config.toml
d_mlp = 768
activation = "tanh_gelu"
norm = "layernorm"
parallel_block = false
init = "normal"
init_std_up = 0.0198
grad_clip = 0.5
warmup_steps = 428
decay_fraction = 0.55
steps = 10273
Each number is 128 + 24 x the weight over its row's rms, rounded and kept within 0 to 255. Layers, rows and columns count from 0. Numbers have three digits each. The size before them is the row's rms in percent of the matrix's.

# layer 5 attention output, 384x384, rms 0.0254, rows 371-383, columns 128-255
078:147097148099115134173154076130158163127093124119141132112174176142094112144140123143149138112132173169085102074112177136151101147207113129119092143083171141101094107147182110068117096100141145131153145157088097093134125138076105145097135126137159106140137126116163091149087146111083182130098138119114121131157120090144152156122086138139122078140168073139124112117109100141155099112133
091:127136098145141139098124110139152122116134142167120176115164165086100107128145127097125126044070151139125117102114150174154119156133077126109159084162160108117140100176169128129114155124125079151062173079173118123128096136134172142097131067118094108117102202132158123108173122153166118112132128124117123119115143159124141089104107141142146148091132158137137156100081123142189131148098
109:106160120110123116074128142117122120074160171120134152119099172121125167093151107180110116131154123106100145096120116129116142116118108143104160124154084145102140132118075107156125125151130118132135139156177102171147109127174139153176108108146113056167150066149115114173165147139118118090159135119112110144164132182184149124114137154113108123099142158115113114108114113151140101118117
080:099086125133137134121166124157107094124180119158190139071142160145089141167123135150084167171088133170070097114125119152162122151134080122139156100149152151119152118105135041116145134128109118141113159125163148125158077202102148108122104142109086159197077124154146149131173138125165119108135173104151119119114115116186119117165118073110086153141124126166080196069064126121183187132110
093:179107124119106127113056154117154145147135094095116133131151169062161128093137100134116103119103146112115111157052127102161109110108143166112117178179122150146145141146108180067114108174184142137079065148156117151122122164140130152160189104140136109045151135122115089171119128092133150163108113135119106130117101141096121061129148141107119118105112156137157135140131123070092155092120
092:125173105117104113144107107127121139112121127120144082112114162093090124154124159131158130127126154112176163123139111106149143148158135123140128183126103143113131103120114194144183137148158102099145123193128128103115135166078135133086147106144141141135102139149189112131118147146217163088120115105152120104126155153136157120145161159157118140155147166140177113186133156134109123158138
105:152082111141130143114119122089087090108190161121139119123122109094139112137110110110128135170139109179155100117166122189118113150128133120179077150159074083132086098161168060111162124135115160140156074142154140124094097074125104103091158162104139130067118145114135111127113118146155079109116104103113150161119145116136091055125160135103168105079155117140134157083143056133179151106157
098:097121145184142074153152154118125130147101105105117142118152127149133133148141107133119141204110163143113104124175139143114103161178139133105161122144149079145098108107140107118208150127176142104113141115122114083091104109101119147101135143078158120133103139116140151129062150138099087093160095151119137124127105152035151088106052171134078122128126096125094168125106150141147145119114
119:179125101103188121178140145122132091105127109159142161144132116113140130144117138146106166127127159129133125119117076108050151147136119171130125052106165149083189133136136147123085108142143136134086126149138087109137144162123176113178161131091111110153146095167124143152126100154131100060174068119093141152129053096099114178084157075075053138127119106134085119138092136170115141108109
107:134139140128111115108110160141095131163113114074142075102116115102098137188122144119136142193065184112152117147136104112205153135184089134137121195186115157143143157139129118110150086130203165112156116180153156125108082118133118128124091154129131155145154082139112140169126115151163098082141158159132146083101152102132092154141169135116123166123151120160156150106169131174111141105103
100:186124116154084149134104140156128098129103096110098134126105140155188117103101138082125147098162136072122117141124089160155149100118101124159116099117142144083142114151113112129108099093150164101132158094112095134097079094139096119097132137119095054112124163113082089095086132149117123102176164114169154097083191119129141140162139162136139104092139161135162131154122133129114131128128
081:095167099096146149113141154126146147160070120115064128127127123115175117102130151143130126094161144116128128124115172100185134106154079114144137137148149091105148138113113189103104163145151091092097157138160144191115131106115115182092137112163113127145145150185141143079144135087169125191126122114139104138090099097100123163164128116190169128126102168155146138121127159113107153112115
129:104143181176091120102138098101131140144134099100107164137144133129105115099092148118145107146124091139140149178099144116153126138103109112123123161074136128117116141110139116123209147130144150135133112135153162107144141131097108128117119148172112138111102151126137084143109135133120134153109141178123085114121163183125155153138134134165131129129126140115139150104148101116094120124176